config = dict(
    rope_fraction=1.0,
    tie_embeddings='early',
    init_std_down=0.0,
    optimizer='muon_variant',
    beta1=0.95,
    schedule='cos',
    doc_mask=True,
)
Each number is 200 + 20 x the weight over the matrix's rms, rounded and kept within 0 to 999. Layers, rows and columns count from 0.

# v: layer 4 attention value, 128x640, rms 0.306, rows 8-15, columns 480-639
# o: layer 4 attention output (transposed), 640x640, rms 0.269, rows 8-14,136-142,264-270,392-398,520-526, columns 480-639
v8,178,221,201,190,213,168,168,211,217,171,215,211,193,194,177,195,198,202,192,210,223,188,204,202,174,208,199,221,204,222,206,180,239,220,205,188,217,160,204,199,202,176,235,218,181,206,224,226,201,211,182,191,240,176,127,214,181,164,187,186,243,180,193,170,184,233,232,191,181,216,186,161,207,194,177,189,198,183,169,231,194,213,230,179,239,205,201,192,233,232,149,221,218,219,188,201,178,218,202,192,188,172,209,213,203,197,216,195,192,217,229,210,206,248,218,203,180,258,219,230,206,194,232,172,202,188,202,236,212,203,202,192,211,188,211,194,194,230,202,203,179,213,199,209,202,167,205,205,163,177,223,187,185,221,193,193,190,208,203,218
o8,190,167,197,209,194,219,233,196,186,191,180,163,179,175,231,228,153,189,225,205,199,235,210,173,222,193,192,166,201,181,245,168,217,189,244,183,212,202,222,177,208,191,178,212,214,197,215,232,186,215,216,183,234,184,201,192,222,179,216,190,188,192,179,223,215,201,190,185,191,186,194,177,202,208,164,178,219,209,177,197,203,224,242,183,182,183,210,239,185,191,214,186,226,221,181,198,233,244,190,190,193,191,191,201,200,212,197,202,204,193,220,195,205,201,212,175,181,196,177,184,217,209,185,197,211,202,221,170,204,212,214,197,183,220,200,189,209,230,201,170,216,240,200,214,207,204,196,191,192,192,187,201,213,208,170,212,162,196,211,213
o136,210,194,187,218,201,215,212,182,212,227,212,198,223,182,226,194,222,195,215,189,199,199,228,203,205,173,215,228,190,185,181,220,167,235,201,209,159,225,217,225,215,196,201,213,188,242,182,213,213,182,217,239,176,202,210,190,251,215,181,194,206,239,187,204,221,216,203,200,205,191,193,190,204,205,224,198,212,200,202,187,196,212,184,211,212,207,178,191,171,208,218,173,168,186,187,173,193,215,208,223,211,207,190,205,203,169,228,181,220,172,175,195,226,184,165,176,216,199,222,191,216,170,187,202,216,199,176,212,190,213,181,205,207,200,202,223,218,223,204,219,181,151,225,204,198,184,196,201,217,220,183,229,183,170,218,193,198,165,217,203
o264,217,174,208,188,167,197,203,187,206,207,188,191,175,176,201,200,206,206,198,179,183,166,182,188,215,198,224,211,207,212,241,218,176,216,225,195,197,219,196,204,189,180,196,194,201,217,190,194,188,177,181,206,186,182,229,204,222,188,190,184,203,192,223,197,204,178,190,207,204,169,194,194,197,223,198,234,210,198,205,193,178,161,179,228,220,202,199,190,188,187,223,192,198,210,193,194,176,199,222,194,213,185,181,171,211,213,193,184,187,183,218,180,224,212,175,171,200,191,165,192,211,218,185,199,209,237,193,204,200,201,182,201,214,215,224,219,225,203,200,192,158,217,203,189,236,188,197,204,193,221,180,240,188,210,203,230,216,199,181,209
o392,232,206,188,201,233,203,165,228,188,172,190,220,212,245,156,204,182,196,175,196,205,194,218,213,192,169,170,190,252,151,215,211,211,190,147,195,181,208,197,208,218,213,184,219,188,210,162,159,232,196,168,190,224,197,163,197,184,217,164,172,164,205,215,187,147,240,214,254,191,202,165,232,224,205,182,180,218,175,178,222,207,204,189,204,213,218,175,195,167,203,191,221,215,204,172,251,209,171,208,220,205,200,203,182,213,185,209,249,190,192,201,198,195,210,221,187,179,203,170,208,191,174,214,227,191,190,213,215,201,200,234,226,163,210,194,179,164,170,210,187,205,233,195,222,199,192,199,173,197,214,189,221,230,209,212,205,217,214,182,226
o520,183,225,199,219,179,206,176,201,159,199,227,223,193,176,208,199,225,196,212,232,183,212,188,223,209,200,176,204,172,228,211,187,189,156,196,213,255,209,215,147,188,168,230,190,229,155,227,177,195,217,188,145,206,213,230,208,154,167,199,176,230,205,187,187,186,154,198,198,218,193,256,182,188,167,229,185,178,203,204,200,202,185,164,182,201,192,183,211,215,169,178,191,166,192,227,211,199,161,185,153,190,208,222,206,183,237,181,168,197,205,212,247,227,195,205,203,172,192,199,194,160,251,239,222,215,182,184,192,176,199,203,204,220,181,197,160,160,161,177,177,192,186,190,153,202,223,195,211,194,183,228,209,213,228,180,236,178,173,186,202
v9,187,185,205,195,214,167,193,203,192,187,215,217,237,197,189,176,202,203,222,221,162,224,165,152,192,172,168,222,206,203,190,182,191,174,207,224,189,191,155,199,168,183,183,194,189,220,190,214,186,245,180,205,175,157,183,209,199,212,215,216,229,174,173,214,244,208,181,223,213,236,176,202,203,202,172,196,186,210,201,211,151,297,220,218,215,206,180,193,212,227,207,167,185,194,177,197,202,227,206,185,251,200,170,199,205,214,225,200,185,272,198,226,223,208,178,232,194,206,200,182,174,193,200,193,200,192,230,184,199,215,221,203,195,194,172,173,200,184,203,178,228,201,204,209,194,191,192,197,176,163,193,254,213,197,196,228,197,186,188,198
o9,168,193,226,231,212,204,198,169,170,197,176,181,185,203,219,235,212,177,190,218,214,183,188,179,191,226,179,210,174,213,166,194,212,228,210,183,191,206,216,216,185,190,177,255,194,224,163,250,196,185,219,172,159,197,205,214,236,215,220,181,171,222,168,151,197,179,197,224,151,175,198,192,227,185,194,195,203,187,208,198,212,200,186,206,217,177,217,196,210,193,156,189,177,184,209,214,216,167,166,188,211,211,183,183,162,184,212,198,216,229,186,187,200,192,195,173,176,215,222,225,192,203,188,180,195,200,190,207,207,180,192,208,225,187,221,226,193,174,157,235,210,209,222,193,183,211,205,184,185,202,180,190,203,218,191,206,218,209,193,258
o137,186,172,218,223,202,207,216,192,195,219,194,230,220,191,203,207,218,178,205,212,203,220,209,201,201,227,206,177,213,213,221,207,170,188,197,187,202,213,184,237,196,211,183,206,203,182,191,174,227,164,198,212,212,219,216,212,204,182,200,180,200,207,194,209,204,180,238,189,237,163,224,192,170,233,222,201,198,186,183,201,219,174,185,226,183,201,211,149,192,190,205,219,219,191,218,200,186,193,200,175,190,209,222,188,198,188,194,235,222,172,226,187,203,202,194,158,210,182,178,211,220,180,197,214,161,207,210,196,207,185,205,183,188,169,175,212,199,212,178,236,207,195,198,140,208,185,225,195,239,206,200,226,211,188,211,206,195,183,222,218
o265,192,220,237,237,186,211,196,175,183,213,182,190,184,156,212,193,182,207,208,171,195,213,209,210,191,207,199,218,229,226,231,226,221,173,167,180,200,205,219,193,223,183,180,200,205,204,193,184,229,203,206,208,208,220,199,214,227,183,192,216,199,209,186,176,180,204,196,174,202,200,195,229,215,189,203,231,169,165,194,226,208,190,174,198,183,173,195,211,228,208,163,210,207,204,213,170,178,190,215,192,180,207,195,216,189,217,192,202,158,197,198,203,199,223,229,206,199,177,182,223,225,209,188,233,158,188,204,213,216,202,210,202,191,214,197,183,228,205,201,199,171,173,190,176,168,165,193,185,238,228,214,182,190,213,216,183,195,222,184,175
o393,193,223,179,172,179,204,183,159,205,185,214,208,220,204,202,198,185,239,156,211,199,209,196,216,216,169,208,209,215,183,183,184,180,210,210,227,193,191,164,214,197,198,222,170,187,200,186,186,202,227,202,193,196,158,168,216,185,223,222,209,194,201,170,189,247,224,178,198,199,224,176,216,208,201,205,221,212,200,197,214,179,201,218,191,221,186,158,188,165,184,195,197,219,241,174,202,182,200,191,227,229,177,215,221,191,186,233,173,187,195,212,218,199,224,195,210,159,203,215,206,193,202,233,185,205,165,262,207,185,246,169,192,197,226,187,202,234,212,203,197,209,178,194,217,199,187,181,197,169,199,204,185,186,234,211,195,208,203,178,195
o521,243,232,143,161,165,177,242,224,220,201,203,179,188,220,191,186,217,198,185,181,215,160,216,215,243,185,204,176,179,178,222,184,179,203,222,221,179,198,228,185,188,193,216,218,187,222,215,208,174,179,211,187,216,190,218,155,184,173,213,232,215,174,220,218,220,198,180,195,184,195,207,211,178,216,155,194,206,211,221,193,205,212,218,156,252,212,204,220,203,221,262,244,195,177,177,231,180,203,162,215,197,195,181,188,197,220,190,179,217,181,219,235,217,198,222,221,211,209,165,204,175,156,234,220,222,196,193,221,225,212,154,221,231,215,196,187,239,176,219,171,213,197,194,207,231,218,174,211,170,156,209,183,213,205,231,182,210,202,210,152
v10,203,196,213,206,212,183,175,204,212,195,226,210,213,162,187,222,200,177,201,187,220,183,226,206,222,183,196,211,186,169,203,189,220,220,197,222,193,187,167,195,182,220,197,175,205,211,173,211,182,149,204,212,244,203,208,215,218,230,189,222,181,206,211,204,214,214,206,212,217,222,190,222,210,210,195,197,218,187,229,194,180,175,192,206,212,176,198,158,209,180,221,184,212,196,203,190,206,190,222,208,197,198,192,174,205,239,214,206,185,184,202,190,225,204,179,224,177,188,178,204,200,187,196,167,168,190,221,194,188,171,176,168,177,250,198,189,200,188,186,252,170,204,177,188,187,222,187,179,231,190,225,202,183,213,156,187,192,173,158,200
o10,221,222,226,219,218,207,234,176,234,221,198,191,189,200,215,229,248,255,178,192,213,209,227,169,207,223,206,195,233,231,233,207,206,225,234,196,210,222,219,187,212,169,187,213,179,177,209,191,236,192,199,214,202,211,209,234,229,239,192,184,216,203,213,211,197,184,197,196,180,181,203,210,185,183,191,209,185,220,200,188,185,183,202,186,193,190,167,193,211,205,170,191,175,189,219,181,179,197,191,195,194,193,216,198,207,205,237,179,190,176,190,256,210,221,215,238,180,222,201,196,195,184,194,203,205,188,185,189,219,184,176,195,181,211,246,247,223,191,208,194,217,208,187,222,222,195,199,206,210,189,187,219,198,240,165,170,198,209,210,236
o138,192,204,208,189,237,226,207,202,186,216,167,213,196,220,221,205,213,191,208,203,181,202,191,216,177,199,161,187,224,215,203,206,180,179,195,179,202,216,186,197,204,183,231,186,196,169,184,210,204,228,199,187,219,203,183,184,216,194,197,171,181,200,217,201,165,176,206,218,177,213,235,202,197,166,210,200,211,215,178,233,237,195,193,231,196,185,212,201,192,200,188,212,201,203,197,217,251,170,193,185,181,219,229,204,182,156,224,223,234,238,219,181,167,197,216,197,186,190,176,174,209,194,184,198,178,218,218,205,228,248,223,188,237,188,244,187,179,201,183,208,176,183,238,176,203,182,227,203,174,170,183,187,206,220,184,206,199,193,186,216
o266,181,218,182,205,226,223,203,194,186,216,184,193,195,187,191,169,223,207,218,226,199,182,221,240,202,197,216,185,210,215,189,184,222,192,230,211,179,210,208,181,176,198,179,219,214,206,194,198,231,231,188,217,205,226,169,227,189,170,192,197,163,207,197,206,217,172,179,210,200,206,227,188,195,207,215,223,218,197,230,203,219,215,188,232,185,216,198,224,187,194,200,188,171,184,208,197,184,218,177,176,220,189,207,167,218,166,191,240,232,205,202,219,176,183,194,194,207,217,205,249,203,214,195,204,200,190,211,167,221,219,225,246,214,194,184,249,205,189,189,218,227,184,180,176,200,216,213,195,210,161,176,192,211,200,214,201,239,192,238,239
o394,189,240,221,204,186,174,216,188,233,210,220,235,209,236,181,181,178,179,205,208,209,198,183,169,225,177,192,178,177,187,194,196,200,217,196,197,258,167,190,218,197,218,196,221,212,216,187,201,146,193,206,205,205,178,191,186,221,210,199,223,238,225,199,213,204,233,244,188,212,176,179,226,197,218,229,212,234,198,199,178,191,217,208,167,200,211,200,212,198,149,190,200,220,191,195,234,210,204,208,213,196,222,187,215,217,224,190,188,210,196,219,170,220,178,177,220,199,200,187,237,212,206,209,195,172,156,180,230,197,195,209,187,182,206,181,218,206,219,221,184,197,191,195,169,181,173,192,205,203,169,237,211,127,190,199,219,195,206,221,191
o522,185,191,176,209,176,198,175,209,185,192,211,206,184,194,224,168,196,209,243,192,203,209,184,172,191,189,166,203,194,219,185,205,211,208,206,195,195,212,210,207,195,195,186,213,192,235,247,193,201,182,200,186,194,192,207,203,176,192,195,230,213,215,196,204,220,198,192,178,232,184,169,200,205,226,200,211,203,211,195,209,161,200,206,185,234,223,202,172,223,217,240,208,175,242,189,179,213,203,212,211,196,207,189,203,201,204,153,205,177,215,194,212,173,207,209,170,229,210,206,196,216,262,198,217,203,209,186,205,142,161,200,224,222,167,225,215,195,223,236,201,206,214,229,215,209,211,169,180,206,246,224,197,189,203,209,225,193,220,220,130
v11,208,231,189,207,192,199,207,186,189,205,225,230,221,226,225,213,218,245,204,234,188,217,226,190,210,209,216,233,209,174,207,213,227,196,202,182,209,187,213,165,177,214,184,155,219,222,171,204,183,210,200,207,235,180,204,205,216,173,184,160,181,170,215,207,237,227,197,207,240,172,200,184,237,191,196,199,209,235,220,215,213,196,236,162,211,199,193,219,202,225,194,209,259,217,186,198,230,210,214,201,186,207,202,239,214,222,211,246,223,187,188,180,192,228,229,193,217,182,200,227,202,212,225,189,221,220,193,218,221,194,197,196,193,207,212,195,199,170,209,164,229,206,189,185,187,181,163,186,198,208,194,181,230,238,207,169,168,187,202,195
o11,213,206,208,261,215,219,222,210,191,214,227,219,210,197,229,210,197,218,200,194,212,198,198,189,205,213,208,183,206,249,191,208,181,191,195,201,156,175,190,181,206,183,196,147,160,192,203,190,228,171,194,182,146,204,177,185,217,232,192,190,249,193,216,169,212,198,213,207,229,193,196,184,200,212,242,202,191,172,185,166,208,199,258,201,196,167,203,210,181,204,225,229,165,207,187,145,181,166,182,217,187,158,220,193,215,215,215,197,182,204,169,203,186,164,205,193,180,192,167,213,194,198,182,221,195,173,187,203,196,197,200,164,181,192,190,191,165,181,213,213,152,225,192,180,167,177,209,215,219,203,194,176,165,240,225,209,215,182,207,209
o139,209,194,230,217,231,198,206,234,198,178,191,179,213,191,204,190,212,171,202,199,217,191,176,184,183,215,194,212,199,188,211,183,211,169,201,234,203,183,177,204,205,198,210,190,210,183,196,206,213,189,171,209,167,215,223,217,193,215,200,231,210,214,198,191,186,205,199,194,188,201,184,189,196,181,196,195,173,215,221,162,182,189,166,211,184,229,228,208,227,192,193,185,237,192,183,195,221,194,199,190,209,187,221,223,209,200,164,204,189,180,201,223,192,205,204,181,190,209,197,206,203,217,188,218,189,190,195,196,173,176,198,211,194,188,174,237,216,218,207,204,209,187,220,233,178,206,187,196,215,196,208,202,216,188,196,193,172,186,207,212
o267,191,189,192,154,181,203,201,207,197,189,164,208,234,250,225,187,238,200,187,199,200,180,191,198,196,209,217,232,208,200,178,197,214,191,171,210,176,192,185,199,201,177,210,195,155,219,205,203,229,205,212,196,164,197,183,198,200,201,219,192,210,207,220,199,200,178,204,198,199,212,206,210,210,191,161,196,200,192,205,178,204,186,164,176,172,190,221,182,229,232,214,215,176,212,208,184,183,216,192,214,214,176,198,221,216,175,220,226,213,232,217,164,211,209,153,223,239,194,219,179,189,181,181,179,226,210,212,166,189,184,221,252,212,196,225,206,198,227,217,196,206,202,186,205,225,197,214,194,205,205,214,215,176,185,187,208,207,247,224,212
o395,207,208,192,181,180,184,207,188,186,204,191,180,142,204,222,181,198,211,205,156,196,192,231,245,207,194,210,201,195,180,225,222,214,213,205,200,193,223,184,192,185,228,225,158,186,174,222,193,180,191,183,208,221,215,217,186,191,166,226,179,166,190,181,183,209,246,210,159,234,194,177,169,217,201,181,210,223,213,234,221,223,210,243,180,173,195,208,199,192,201,191,206,222,195,238,215,205,204,218,222,193,227,192,204,212,182,226,172,192,200,156,180,215,197,219,198,191,179,194,214,212,193,212,210,213,188,215,216,238,212,186,192,187,220,227,198,190,205,176,239,184,183,192,226,225,225,196,192,232,211,191,199,208,221,172,167,199,155,197,184
o523,201,195,174,183,188,215,179,180,203,161,202,201,201,197,169,195,148,193,226,201,209,179,207,213,208,197,190,199,193,194,204,171,173,231,188,198,190,214,217,192,210,215,188,243,188,198,201,196,185,208,222,207,207,224,219,199,218,200,162,198,187,202,179,215,195,176,239,207,188,199,244,221,193,165,179,182,198,211,197,224,200,188,180,207,209,196,192,214,211,203,214,206,157,228,231,185,220,200,220,199,187,226,192,195,195,202,208,219,236,223,192,237,176,209,190,204,175,191,189,185,225,214,265,201,193,200,201,203,192,208,235,209,215,192,173,154,221,188,191,194,174,172,194,182,193,171,191,204,181,191,208,217,213,216,210,200,248,210,211,223
v12,186,183,209,190,216,186,232,205,196,223,224,172,176,187,210,219,196,203,170,179,232,197,187,208,208,215,199,226,153,200,192,171,209,199,208,230,174,188,191,207,202,202,241,195,248,167,163,192,201,179,198,213,215,225,215,208,194,182,185,236,185,198,193,192,203,227,167,205,242,217,195,149,168,188,190,204,219,192,209,193,216,187,200,197,220,227,198,200,193,188,216,209,204,195,175,199,194,189,212,189,199,199,189,200,229,188,233,161,186,183,203,211,189,180,173,216,175,212,222,159,214,254,170,183,200,186,191,241,192,219,200,180,181,203,182,211,190,232,205,180,197,166,218,149,196,217,199,162,192,212,175,229,216,185,219,206,204,173,200,192
o12,200,184,173,200,211,178,229,196,198,192,229,192,186,203,137,191,187,205,147,223,206,193,156,218,175,232,242,174,191,193,225,173,195,202,165,192,208,199,178,229,219,217,176,190,204,186,178,173,243,210,204,207,198,196,168,169,190,199,221,166,182,216,148,204,203,206,220,188,199,162,183,221,177,227,192,171,180,215,172,181,228,201,252,203,215,230,186,217,156,180,193,228,171,229,217,172,226,203,206,193,199,176,163,225,196,213,199,207,220,190,177,247,198,191,168,157,199,211,191,205,236,215,197,213,240,183,208,223,190,236,195,178,208,195,179,230,157,203,188,174,215,186,170,183,210,185,186,217,213,212,197,212,212,188,162,245,210,210,192,186
o140,218,220,216,180,176,192,196,176,206,226,175,183,214,194,188,191,231,169,225,234,211,209,211,177,208,177,197,175,216,209,198,165,188,222,191,180,212,183,205,154,190,199,238,183,197,214,204,210,187,223,196,216,217,170,231,194,193,194,204,178,187,214,208,192,182,206,207,187,186,214,196,216,192,203,230,186,220,186,205,198,226,193,207,214,207,185,223,190,205,209,191,210,205,217,228,209,207,218,207,206,191,213,213,197,205,206,225,216,222,170,189,209,172,211,221,178,195,206,204,197,187,195,180,237,193,194,205,143,201,192,190,221,198,190,199,176,197,193,197,209,186,215,199,213,197,172,183,190,227,179,188,187,181,165,184,209,170,176,202,212
o268,254,181,202,175,200,209,185,188,198,193,176,180,216,203,252,186,211,212,211,200,198,194,206,166,173,219,197,184,223,198,147,227,185,205,234,193,231,195,211,159,207,194,191,191,211,215,173,228,187,188,230,211,201,209,165,212,201,163,189,221,183,211,165,240,211,226,178,203,197,210,198,220,202,166,213,193,224,195,214,183,181,165,200,188,197,189,192,176,180,236,182,203,173,168,215,182,188,187,203,253,211,167,203,158,179,211,199,196,209,189,215,232,191,189,191,170,221,184,202,199,226,164,192,200,163,232,208,170,187,180,214,221,196,202,191,216,246,165,207,185,203,219,189,217,201,164,173,191,217,231,211,165,194,237,161,179,191,192,164,154
o396,213,178,239,215,180,241,244,196,205,220,210,232,221,228,200,188,161,207,209,195,191,196,220,165,183,173,212,179,130,219,211,246,190,216,222,250,217,217,229,229,222,211,201,188,188,151,182,215,203,171,203,175,204,235,200,213,237,152,197,229,207,202,238,171,217,194,231,204,185,178,175,189,205,200,196,201,177,216,222,185,159,225,189,234,154,164,178,241,234,199,233,173,186,182,170,177,201,230,227,180,182,194,170,210,196,175,181,187,183,167,222,162,205,202,189,191,224,217,173,193,192,196,224,189,228,206,201,225,201,203,222,182,238,206,220,188,195,228,164,161,204,208,217,172,219,249,180,215,197,197,225,221,206,202,185,213,213,188,168,212
o524,193,175,182,231,223,203,182,202,191,166,201,188,176,219,208,197,211,192,202,203,171,205,222,263,213,168,223,212,225,224,201,180,182,170,190,215,206,193,167,194,205,227,199,185,212,214,217,195,189,218,176,192,207,190,185,171,208,221,188,225,186,226,225,194,212,171,206,222,242,217,232,196,229,200,169,195,178,224,193,191,210,223,192,189,204,250,188,200,195,211,177,215,207,213,202,206,201,219,189,191,214,204,152,192,176,188,193,219,175,223,187,195,208,179,202,241,200,190,188,196,205,229,197,176,181,230,191,220,225,212,185,190,219,184,217,178,234,188,211,245,183,209,195,238,206,212,230,211,228,204,215,170,174,189,205,167,197,193,199,216
v13,217,214,196,228,150,196,189,166,180,208,198,218,186,199,224,213,242,200,195,192,228,241,197,200,177,211,205,174,223,226,227,225,217,202,186,217,221,200,186,231,205,196,208,200,179,170,191,187,173,183,184,192,177,175,222,224,220,207,205,235,213,213,201,208,246,189,232,178,196,227,173,176,203,222,199,226,233,216,166,221,143,203,186,197,197,200,188,217,202,209,224,173,215,204,200,200,163,212,190,177,207,195,248,201,207,227,217,211,187,201,177,208,192,193,189,201,223,187,212,214,218,206,214,195,204,211,204,205,213,169,206,213,193,191,229,220,180,180,202,189,165,212,218,206,199,199,191,206,175,193,216,186,235,195,185,199,162,169,152,166
o13,202,189,218,172,170,218,204,208,186,221,206,208,194,188,222,195,224,180,192,224,208,216,213,212,187,163,208,186,201,221,212,205,184,181,210,224,174,226,217,185,221,209,186,233,187,220,190,221,188,193,211,167,197,208,216,187,193,199,190,200,201,218,206,189,212,179,197,200,188,184,226,193,182,192,198,233,164,209,195,182,164,207,200,222,189,195,208,162,191,195,177,196,205,204,179,215,201,224,169,223,227,176,180,209,216,194,195,206,190,201,183,182,219,183,194,241,195,242,228,202,169,181,215,228,201,204,193,204,227,200,199,235,210,188,162,183,223,148,193,216,184,199,168,205,125,206,198,208,243,243,210,204,204,202,205,212,161,204,207,222
o141,197,186,187,191,198,183,179,202,197,161,220,189,186,204,199,206,192,216,208,195,217,199,172,190,230,201,234,203,186,214,174,177,196,183,191,179,223,189,211,198,208,164,215,201,171,173,212,202,198,215,196,244,226,211,167,183,168,191,187,227,205,214,188,210,198,197,199,225,184,188,234,215,204,209,233,175,187,188,189,233,235,211,180,245,221,209,216,218,202,192,172,237,158,217,214,209,225,207,205,215,181,161,181,195,195,181,204,189,219,196,196,189,189,178,222,192,190,207,183,201,234,181,198,159,201,212,184,201,219,183,216,202,183,204,198,198,205,239,175,199,217,167,229,202,207,189,204,181,200,204,203,194,173,180,174,183,196,224,138,193
o269,180,153,222,193,196,168,221,213,247,195,201,213,199,234,207,173,193,197,206,197,161,178,198,180,200,208,199,220,193,194,225,211,187,184,212,176,192,217,202,187,204,209,222,203,196,216,185,204,178,197,200,210,216,169,223,229,176,202,191,186,228,204,189,159,186,202,214,182,202,214,231,225,217,205,197,181,185,217,205,216,210,190,192,222,201,187,212,215,180,207,200,231,189,181,243,166,254,219,191,193,193,183,183,216,172,199,204,208,199,208,211,186,188,225,179,207,178,198,197,186,177,197,189,214,150,205,166,206,223,175,191,186,196,148,209,200,186,186,210,197,229,182,166,230,193,182,192,171,205,222,181,241,212,197,198,224,168,209,187,212
o397,191,187,219,238,230,212,220,190,188,156,217,191,189,200,201,213,192,200,208,217,187,177,241,222,197,220,188,227,222,199,228,210,216,232,168,193,213,210,232,191,193,174,201,187,208,200,204,198,194,193,219,203,163,223,201,188,223,191,209,202,178,258,202,222,189,216,200,187,195,182,196,160,209,184,211,161,179,203,196,195,177,211,205,223,151,207,211,192,239,224,228,183,225,205,173,231,142,192,234,219,212,237,222,193,204,229,208,195,226,170,181,182,237,196,227,195,205,198,200,198,202,207,192,184,191,182,212,219,170,208,210,160,210,195,211,207,181,163,219,184,191,221,172,174,190,195,200,196,220,192,228,180,186,164,220,184,195,186,220,200
o525,210,203,221,228,184,200,171,200,219,222,199,215,195,231,206,219,214,213,176,183,170,236,189,186,152,180,196,204,199,183,196,221,229,198,191,191,201,205,171,230,193,215,193,171,214,209,184,174,197,171,160,218,204,173,145,201,207,177,228,175,161,188,231,192,170,172,195,223,198,186,164,212,178,221,169,228,199,233,219,215,183,189,248,148,206,174,189,156,191,207,181,162,209,163,165,181,201,199,224,208,197,240,210,190,220,197,235,220,145,231,172,198,206,219,186,218,191,210,231,199,226,200,200,202,207,205,224,223,203,273,213,216,225,208,198,185,214,200,218,198,215,253,199,193,205,198,181,230,190,141,182,171,219,249,235,195,216,162,210,205
v14,187,190,185,192,177,231,158,199,208,202,245,170,184,176,172,188,183,192,225,163,205,176,210,209,235,219,204,194,168,169,187,197,179,146,176,200,209,176,223,221,213,235,242,201,185,199,162,154,181,234,205,199,224,209,203,218,220,234,199,238,202,231,182,173,173,204,190,198,171,216,198,195,210,190,200,229,225,175,188,172,215,183,225,231,218,203,241,171,205,226,180,188,210,207,209,198,205,229,236,197,212,196,201,214,226,195,179,250,193,222,202,209,206,199,198,211,184,205,216,212,204,151,199,148,207,241,187,229,213,207,164,220,219,227,192,191,201,201,205,192,186,184,206,208,216,180,153,177,219,185,176,176,207,189,217,159,178,205,208,178
o14,185,219,179,203,187,214,213,193,192,195,209,199,205,190,207,224,177,186,203,209,244,207,190,190,232,226,205,201,218,200,208,211,232,194,185,193,211,199,214,217,248,201,196,177,179,183,197,156,194,220,190,176,224,176,179,204,186,186,190,215,181,176,145,182,205,196,188,187,223,154,172,197,205,211,179,237,190,231,187,207,225,193,181,210,200,233,197,260,218,176,230,168,192,148,194,210,202,188,191,202,210,185,190,212,217,191,217,184,201,201,209,171,194,249,195,196,198,149,179,193,206,178,214,215,216,185,215,192,210,229,239,203,189,180,197,219,160,201,201,262,166,200,214,221,226,203,164,202,221,246,178,166,227,236,173,160,182,208,222,159
o142,206,197,201,177,215,187,183,209,165,215,197,220,203,203,219,197,172,232,180,204,178,193,215,193,195,202,212,248,211,198,206,213,202,198,217,212,197,173,191,210,167,191,196,197,186,218,201,183,176,183,172,201,182,180,194,180,222,203,223,199,239,180,204,194,225,186,185,198,205,216,181,210,198,206,228,208,176,181,186,195,209,202,166,207,209,194,186,212,190,200,191,221,209,159,170,220,184,191,204,204,203,213,194,208,201,198,199,215,185,174,192,199,186,177,221,192,199,213,201,181,215,195,195,197,151,230,188,193,207,201,214,189,205,194,210,217,218,180,234,163,219,201,219,189,186,195,196,205,201,190,176,222,216,218,204,224,224,175,210,242
o270,192,189,188,209,169,168,194,227,225,227,189,224,215,193,214,176,180,190,226,205,221,223,176,197,207,201,217,232,195,198,223,186,211,191,204,197,195,177,210,253,203,167,201,209,198,226,212,224,203,213,200,215,189,223,207,186,213,211,228,204,199,209,221,201,166,236,194,177,220,212,169,227,219,219,190,215,167,174,190,221,164,213,202,192,184,213,195,197,176,194,235,206,183,179,183,244,222,180,175,182,211,228,197,185,200,203,187,168,206,208,205,212,183,180,205,191,200,196,211,201,204,223,211,190,197,191,208,162,178,221,182,192,203,182,164,223,215,184,235,161,228,175,172,195,207,184,222,207,178,222,218,201,184,195,200,238,198,212,195,231
o398,200,220,212,198,187,175,202,201,205,201,170,178,195,202,227,232,197,227,190,124,211,203,200,211,188,184,180,169,239,218,201,206,223,200,203,198,211,204,173,221,206,231,210,212,225,167,209,199,211,204,202,222,234,218,192,167,165,195,235,173,204,195,182,225,168,217,208,218,183,200,176,161,202,178,200,219,210,169,214,197,188,222,231,193,213,179,242,208,196,139,194,199,253,210,195,184,224,247,202,208,196,173,229,229,202,214,222,224,213,218,178,178,250,212,203,170,200,204,193,203,226,161,223,219,220,225,216,189,180,138,203,195,184,228,197,185,196,238,167,235,222,216,221,180,202,229,202,181,172,175,215,201,233,187,188,205,173,211,190,170
o526,175,208,163,254,206,208,215,206,218,208,215,214,184,199,199,207,220,192,252,226,225,184,195,218,155,169,186,193,208,182,232,215,204,212,188,182,221,197,190,178,195,222,226,220,233,189,177,193,208,200,214,189,198,233,206,201,200,196,209,237,173,210,246,232,177,165,217,171,212,192,193,216,187,192,164,167,195,206,229,237,200,174,205,212,234,220,160,202,216,201,171,182,199,227,195,181,182,186,198,194,189,159,182,212,216,199,180,196,240,171,229,199,193,188,195,194,227,202,232,164,146,207,209,158,197,226,181,220,223,196,172,196,180,247,200,172,213,208,184,226,164,202,197,202,191,182,224,193,202,192,193,218,168,204,193,198,202,194,205,179
v15,208,188,222,193,197,171,216,207,228,213,171,185,158,172,214,223,201,169,192,209,225,204,183,208,218,191,198,204,179,195,207,202,166,159,176,216,221,251,167,218,161,216,191,202,201,180,200,199,205,190,196,233,197,211,217,220,197,183,229,185,231,190,223,211,241,200,203,230,188,220,175,207,210,195,196,205,180,174,230,199,184,196,209,205,194,184,196,206,229,208,236,185,215,212,199,209,214,203,185,197,211,192,229,221,234,201,196,164,224,205,200,206,191,185,220,195,228,204,190,206,200,186,234,205,227,168,180,176,154,187,192,180,236,180,227,208,237,213,186,206,241,205,163,211,229,208,167,201,225,214,195,209,198,205,208,160,237,214,196,170